{"num_hidden_layers": 12, "hidden_size": 384, "num_attention_heads": 6, "num_key_value_heads": 1, "head_dim": 64, "intermediate_size": 1536, "vocab_size": 2048, "hidden_act": "gelu", "norm": "layernorm", "norm_place": "pre", "norm_eps": 1e-06, "positions": "learned", "qk_norm": false, "attn_scale": 0.125, "bias": "none", "tie_word_embeddings": true, "parallel_block": false, "init": "normal", "init_std_qkv": 0.0181, "init_std_o": 0.0037, "init_std_up": 0.0181, "init_std_down": 0.0037, "optimizer": "muon_variant", "learning_rate": 0.00588, "lr_mult_o": 2.0, "beta1": 0.9, "lr_head": 0.00374, "max_grad_norm": 2.0, "warmup_steps": 200, "schedule": "wsd", "decay_fraction": 0.767, "decay_shape": "linear", "final_lr_fraction": 0.1, "batch_tokens": [16384, 32768, 65536, 131072], "max_seq_len": 512, "doc_mask": false, "train_tokens": 318200000, "max_steps": 5162, "dataset": "wikipedia_en"}
Each number is 500 + 25 x the weight over its row's rms, rounded and kept within 0 to 999. Layers, rows and columns count from 0. Numbers have three digits each. The size before them is the row's rms in percent of the matrix's.

# up: layer 9 MLP up, 1536x384, rms 0.072, rows 703-727, columns 128-255
# down: layer 9 MLP down (transposed), 1536x384, rms 0.0193, rows 703-726, columns 128-255
up703 102:488529500507504481527471546507480516480486472481518535481483487525512493506500503498483483543527511454472485484502460526508453532523457497500534526460514522443514526478491489534491462494490526485440501466529485515490493537506488506454497533459512479494484491494496479454496463498510504510494469505480473501507552491460500473488502487470541493508468501510483481508491543461522492532513
down703 098:485512524533476530546560496516496489498459535539491456497525544536506479513497483457553494469476504493493493535515497510475545470532508480437517472472497497510530500521500480449497508506517506482513519507498482501520492467452502476494517487527494512523544510483471517465516503521532517514518551496494522513507482470540501526511492494463457498469573493486471555474460422483480531490478
up704 100:532483480502434502490477509516447519477472491535500525504533501504499520484519537510481487483505478475532492510462458495552513490507518514475539493496477490474498507464512567519502529494531516511487534519458500526527497505525522521496511490523442455528482490457472535539472469493522518485529525472444517474482457488552473499506503480497518556479487491534541501452495550473513446501494
down704 096:529516491516489491458501470521490472482513495513540465476492502477524519498495460468518493494503522508495473517476462500534492445525502503511523507565550514536495454488517507507488483459460519510497459479476485508495505518478462462456470531471489504510537506501507470490512551505511530527527498492500482548510505484531481514467484516480503518484487523532450475537489436519505503515529
up705 111:517514504448527560496510515525486541531508473490468499476468427517532490471501530498496490500545467501530508504522496489510534473465473490522500524570512436474517478446535461488508512476486530506469519524511514499524526513516518488513511533493472508480509507524474492463508518493521504509486509489490528507449489490515449500504534546503473501484472451487513482520518510507529535466487
down705 105:475481522461532463515479512442556512486508491544514496528511555502504569517471537527550488427492476478479451485491498511529482506483499523500492496482495510493551521500526452468444504507476484536532492506502483524493489540552492540497498509527568509485500452484516506498481461489501497513519499469501467488499518490462459503500515472485448489520497507510519531481478478509507490466523
up706 096:496525485518467506479490540479511528517527487447488494489523495477514488528513556475525486509530530470488512491527495515508511504544515525486543474510500524491513515494498478498525483470509459473517509456515488491528510540504489475517476499501512520489474496467464514509494482537491451525441548463510509479532450483518490475462537519462492521518494559470504483480522492450485503494516
down706 099:498511515487502489490540485492488504465526507496539498471496524496489511506506491539458505529483474512508505467487524514471543501483525459491505507487473455489485560490492553573483515525517520531487482509509499556474503497513508520488517524494493503470533479496486531459492524534539514536502519486493535502497482472494524524560500481506472539494448418497526520505548469490488551486454
up707 103:542504542513476446484491510458474501481468518487517508460508469505511506497535474508508510483547476504468512516451508453523524544523512464530492511523515490512479492528469491506494513448488484456466480529494513526511457493515515501514503463481510482477497494537528474497473475549484501505481528504524483554509504526486530459460522509501474503501493540460464548489519545505445452460478
down707 107:513476495494487473544514488479508513473496509475504538495474505507477508490508483504447466481507436564464526495503499533504476516468509497508468473484509453489486506479492483462492515502523496472480518559503468496486546550483505524472516494483502471506508480486483511516476469545504518495465531500501470491513531481500427507498469494506487477492460493501462472490528493503530531535527
up708 096:506511520559502514518487480498522476462500497529463499507502402527479529473492503469476480504515490489534494527514468549496525517500460545487463521510532466526540516463522471507508466467511440508491538515501541477511493494465530511527499485528474497478501486487507484519560505511475478479509525484489476526490479491478478493465508525500517489526437492505482545503518482525484467497451
down708 103:517530529452515540541475476482511497532521492542518507545548530461515531505513594526449546510479527500501489458489464547518526513494521502495459518469509552472490507488496497496475477503463483468490489522540489555488459464458469501508494508519503456564485526502497501480512506526495476545526518488516476505474500499493479548484500506491521525458478484524510471469512485530468515502481
up709 110:509480516522475475519512487536480490517524462494478542481502517479550486511540488494496521530552486489505489497510500490508492459506470508489486500512486473477489538455480499525498505494483514493506500523519523552514521502493506491530515498457519470472470521536495468545520481526405502525509482493514454497504510507472492498475511485523501508532450494479500544466508453539479555475508
down709 110:532527488495442488476507514533500535599478503536457477478514523512481476479525456521449524495502520506513493501503462499462490520476512500503472495508430490504492508485530498484515502455530500469499495518458478481466498550482506472520496463465476514520484464471486516479478485494484550494494507529516502471513515516518504506493503476487522470546529550546497511515513465453485497521493
up710 094:488478483457498466474536453487465522518536483525496482457473512502465477508522530534498479494487424529529508484538537525472479519507544495502489530498524485476520528564526519489492523499476505526496478531498519531487491498505500510532533541530535531472437496472484531488477480531514533488489517547534531511486469540486491479532455475508454526494446507487523512490553474490478489517496
down710 099:513469473525508524533526499508496500520486540483514535566497495515480497509504452509574503557488515505470507561482481550523485479450501501529508481486465462461495519493507472480516490506520501472513521457491494483517492480459489464487508483512501547519522479505460497485501501513488522488512491518462502492514472480506500480469517493537489486499514451482520489468474476498512497497482
up711 113:516506481492499476489485550458492496507471514475460485461481507447525505472503467519467522495514524514472532441513519506490498544503514532523466557525510496495528479493511507500554479539497511467488498465505489513493499536499511456478529491488544491493501501448462491462508486446526515521508525455494487512523523503496489486520509486486485499521499468531495490498498488484479463572499
down711 113:501439503522481466491492524518499510493528481522511496530494524479495467483510454473530525495489489500466495478516472535513475438514531486485510548508467536538535521561522485502478465505488495521519530477512489501464486529481498525457454570497509496489476562478509494480476520458533534538484492516502485513500503481475556454509458471524513495488496498545440516493482532469472528515511
up712 090:534479489451506474496481514492515518484515472498503485537537496484533544492533536445472550478511505515552490476509497532473541499509525442515495516499499477532537496526476523507447510502503500555500520498490511466500530513489477513503500510506514517528489466550511470529513438504484500499529544459530481456540499475509500533507486466511500508525496456503521497489463507487501479491454
down712 096:517499514508512489444505543507524502486489498522524488510502509538488490491466478477488465563494503449515545495474502519501515499517549468508465534504533451506509453495467522497520488481522567468483529493479486527491498500516486540502487523481485492485495532531504514478468488506505531497479447478458480555496481498554511487481510527502513518467531501472504509482423511529483469508523
up713 102:549494460476557476533536506499508584504503512492500512489503454478492508478502499474520516496553509495513454526494475484494456502563479516465478475503507472544472530536490469463481478489525504471468445505450482503508470504492521553503498495459472515568454510533508477506503500562490501487500489492455491531445517511481550532490541507488505517496474498540468515484513509504471480485472
down713 105:468491553520475520537552510543519510513480531465462493505493520469498546488483469545521526573503501539496482513515509519512483503453523457491502519495502489507477503530493523496569518498510519478497473494477504497486503469508511481488502452502510500543521430525524492530458494463487521490480542535512499505484508500520480449493472476499503530525516445470549526490535471543512520522497
up714 093:443461484503478546481510522516500531493502484462476445509504509547467509500492527439501540511501502485492473493521517478497456480484495485553498540501467479496490505468518506503499535468508546514502539499496525520509550503515494464493483502508533463535528511474491508491538499485525476482490479455501544495519442512485493500548479449511453503490513527496446480456522517511517490497532
down714 096:549508499501481477463492473523480484510461510480500504460519500497511545557503426527498463508447524500517499493540517509503505529494465538455516515481531524454498542490502489476456513475489499483559518516477503520525525482522469473531535474511476516476504462493504480479531506502514508501530485483476521467488524517489521508472510515482520506521470504530545514485486480534526463450488
up715 099:491471496481498497527517529523534459483481496446470481465521499549505467477518507468481488525441477517468496456497470572493514505488517485513497468494477525524512468466506497508479504483525510445462486487496512496518517520461488507464492464497469479458493541518479470530518490529526466513475522542469521497484520497495503486501475526466470525500492513499506525534508500532516495480497
down715 102:521506475536492537500495489501461507497487526489492513484530544487530496486470514481475535475476515475543532497481527497488511473514520514512507534477504496483531471503473476461500500500479492497528532468499515466509473505536470543476465492501476519534516530518497475539529512489465491467495466505455478498507482546482477535455502519498503495476508541536503521565521499486503500495482
up716 108:494465471481497506462535522485495529508527511482500507498485520514532533501515466485531472512425508474489514521535503515458498518472495498527536486470437489460526500468503501494516556518513485492507493493464528526492504554476522493523519489521509542478499524476546507530495509479464537535498507542511557461492532497463495486464499502518502520497501532505492544498490490506539475481538
down716 101:500458539502454535498459508464507531496484500553463488489533495513468484494488430471499511458504469514468499539490486491518507459541492508505486491467517515550426498538522491484463503497491538495454502475516523493510489492468495478491541493469494482515514524493465511500481491495477479527509494500509456519498508527499512504488512455483507539459525527461520520523498492502471514513476
up717 102:500543478507492523506511528534494510551430503497524518531490492475524499490526491499544499550524534504516550448493466486521473484536550481471488483495507455472545500536461506431508489493473468494443507480514468486511538490509517448502483514529506514534503493502531481475506507499505520508503528506502501507493510521487552499488498488489518519502498502483510494519522466455501504561468
down717 094:500550480447545510501514479525515539472485496505484523488543462449495458510420497540524511507568435463513554507523483482469508506457529475547492442496479476511522503476516542504502518510546496479485510476492475498533515514508504507522532530504489532509466506470536513502496514527521499446512501463487509490521481526504509510469502495483471471530504460489535530539479526509546494467515
up718 088:502541505466512481475469503510493507523506526512509471493512495492561526508491492485475516486504530525544489461552506484499519478518456479485451499515508538488493494480512504518479488537488503482496508471421491512562496522500470486518499463445504498539494451452512497485552480505490551524489447501474515502498490513466540507453499548491474490498509451505470497537508484505474484501484
down718 090:500495550496503466464503514515459490483485489527492547506520558568539491477495467504509517499527491521505510496497552485529465473478523478502547506535543458495487521491490501480522535503509503501524511533527495538497520515490482495526481497478515489510505499516462475513478507502520458489529506490510463497487467555512465475507509460502501477542473488494474493440485523529512551585477
up719 093:535463522486471506489495510507485518470493449541542489502526514504539533496519492514489502484528549493466527483512500515481513516509500474467491531494462458470450499522525486525513505510534486463507502508509461534519510505511507511521494468512495465525487491468475510422544511464509474520495521513494529498493491489479515514522480524525448508488545444525500514497505516529518480498485
down719 095:513499494453497488499510505487519524477504528462436524567518498476500455509496514552512453514463455508511511463515496500486480492487509513510516509534478534493509549480460486545480538479517522451480481467482511497495508490497523507455503516460506474517540481536529535525480492469507553485466462484534503469489524519500510532469526482500483504533481527490515462517505512465473497521545
up720 095:447492494477502531465446532534503513509475526521541486483517506529492510489482499454517480426506506497506471484484499502493475545522466520499513466479485479493536478512491530529506494493483503517472477463491481484500519470478490506503510468527516494434453480519449543495518489485481509520430484518497475493506514513522463519520439564454519523519514482481483525474454483492510514526502
down720 095:531527477512537473513472479449520527507505441459519483500485506508508486515481473525544482478499520487524456512474505501526507504463506526532485435516482538493493521535493508506545511523482469500487515498461504484492573516491472517530506498494475492492493503503520516510427502485453492486531498523518475535495496507475480475555508495510501470489484494507483502534524542501510482473471
up721 102:527522550481475499481481515536493481478448492535522517488517518517473469465530512475490527478472489489534489501457488485502504493477502510434493527527478511501499545521473557489489494564499505519454494509503497498506508507493502529455513526499520496474465493480510502516496530499493525487500499527485525528514529483476466514493492511501469513464445526494475520491530505485500552505450
down721 101:523544504508520502508468536479526539450505488489526490479438516504493498553483516495517463508545509477541527485476507517500516556491457498541522436501492490452455485477494462522452489490496480499509469532501488480498495504493503503481537474481502498504479490474502536542484490515467507460532494498517519492520489473472513475489483483513525545514525463487513538507481515457488452487532
up722 091:537513501514492486477518561507509511485494464488504479489514500519465495501510473523454510468443485506508555503502523472515526521534551494538533507496473462515516477479502494493506495494503492461489533516536470509483505504503543534508476444427479498507482519469517450509468540523489468484453446509492483501466504483482462479512511513474460501530501507530544486518504495523516518484470
down722 096:508479500433498538524503498486475551574524518481518532490510477546486493500492487530527468513490481494491506470488443483500517483503509517485506520502530462494498487500496503497473499524477530517512474484511510472510478535467482494444523507530490549493509511541508498506475528480520511500491520514522472460527528447481470504489507510508524472525524479472488486512525480512533516516538
up723 087:508513510476496521504516519466510502497504449523553482520499501440490470529505494463489497508495536567527489484481492487496487502519508476526502505558514474557503530465489468507538507498464524527488476510515513474514471551469510479490494514482527536518479492511504467493564535501502536504519482437519520486478481508487470504501469511492487491524563508511466484477526510500528502492509
down723 093:490487512501494503513492533532541482521494522514527524523546472553505530504529505504483470462504429516528489505494494511473501460509485502477457515519467499483535479517509555465472528479494493517486489491482508498501497527507477475537559494561495495495508491534486464505477501516491521479502505518473501475543466505500541473541510480534474476521453484504540524509502516485475481513474
up724 100:518531528515526512520476512449462490492479488494476494520551461498511534522507518470482535485534483515520511485525507477498543455465518486511544473454521510519554504508464475522477489482491526486481520469512487487512520449507515518494461514508507509451527496538498465524502536502511499481488488517539538518496467500470471509499493459496506470512462534517498530465521475496547523519475
down724 100:553479461522501544494508501561530527521496487477476508450494492524492454528450483523558487473519487501500519525532494480532485517501453495477445513525511500469495483483510502503468474516476478524504461495504468514513500512530541470518511478485479487508544506519491515519538465481497555497505511536509537518522455467459485492471528517514494527487477476500489513503486507523507451486493
up725 088:519481516491488462488514499477561497497504517475477441515497470460484509487476495489485520471484498512475501522496489526506510506481523512484510488481462527494451512464514500479513513508568480468544514526494474512521553504487501464533534519551492478499497472551511471478538486512476524497535475502472497480458500475443481507570552533487550498469479536486497437474486487509506486528473
down725 093:471497498495486508491519492486462522489496528507520475493480486477528498480509504487493454497493488487564501466499493541530478508458513492498519492516517507514486537491474549489531475513437544509451521493505488502536510492540501474498515492474507550504522486486500491526521531500510468531462507544517464464491540519530503492514487493510479541503506483523488514530522461510451513490458
up726 110:487539484450530506476502500441471485500496517468492524524541496480473521474464519512504532474484521497513523468540505469553501504482497498496517526501505500517494508527472449508471500461477490488457470503485493519547516480482475467481495535494482497498492478497573487498487522558493465454490549455507514521500513504495510488544513480524501497554452518503515538459481490468506465491528
down726 113:522527479533539521530515488475452461511506506528490471471490511506525508499496462487522517498493526504480486501490515497494488527526491510493514488498556514511552503538520483463463478496550471500504518526501489524483503523473484470491502489454493500539516505489484498482493508503575538477488511537490498459497497499487519478497503419520522489483497514444496511483520499461489495512516
up727 101:519506513480472515496470479515501474515452499480505501517532527493524539498503478518466511459495514475550462531491455494480519500493508480496533525485463513533504472525497492501490521530467497488482508455524542489516493520513538518476503482521523517518511529529538563513511546511488509525490508532487492518502494509511530523497516499527494477501517459541488481468474512488472493500487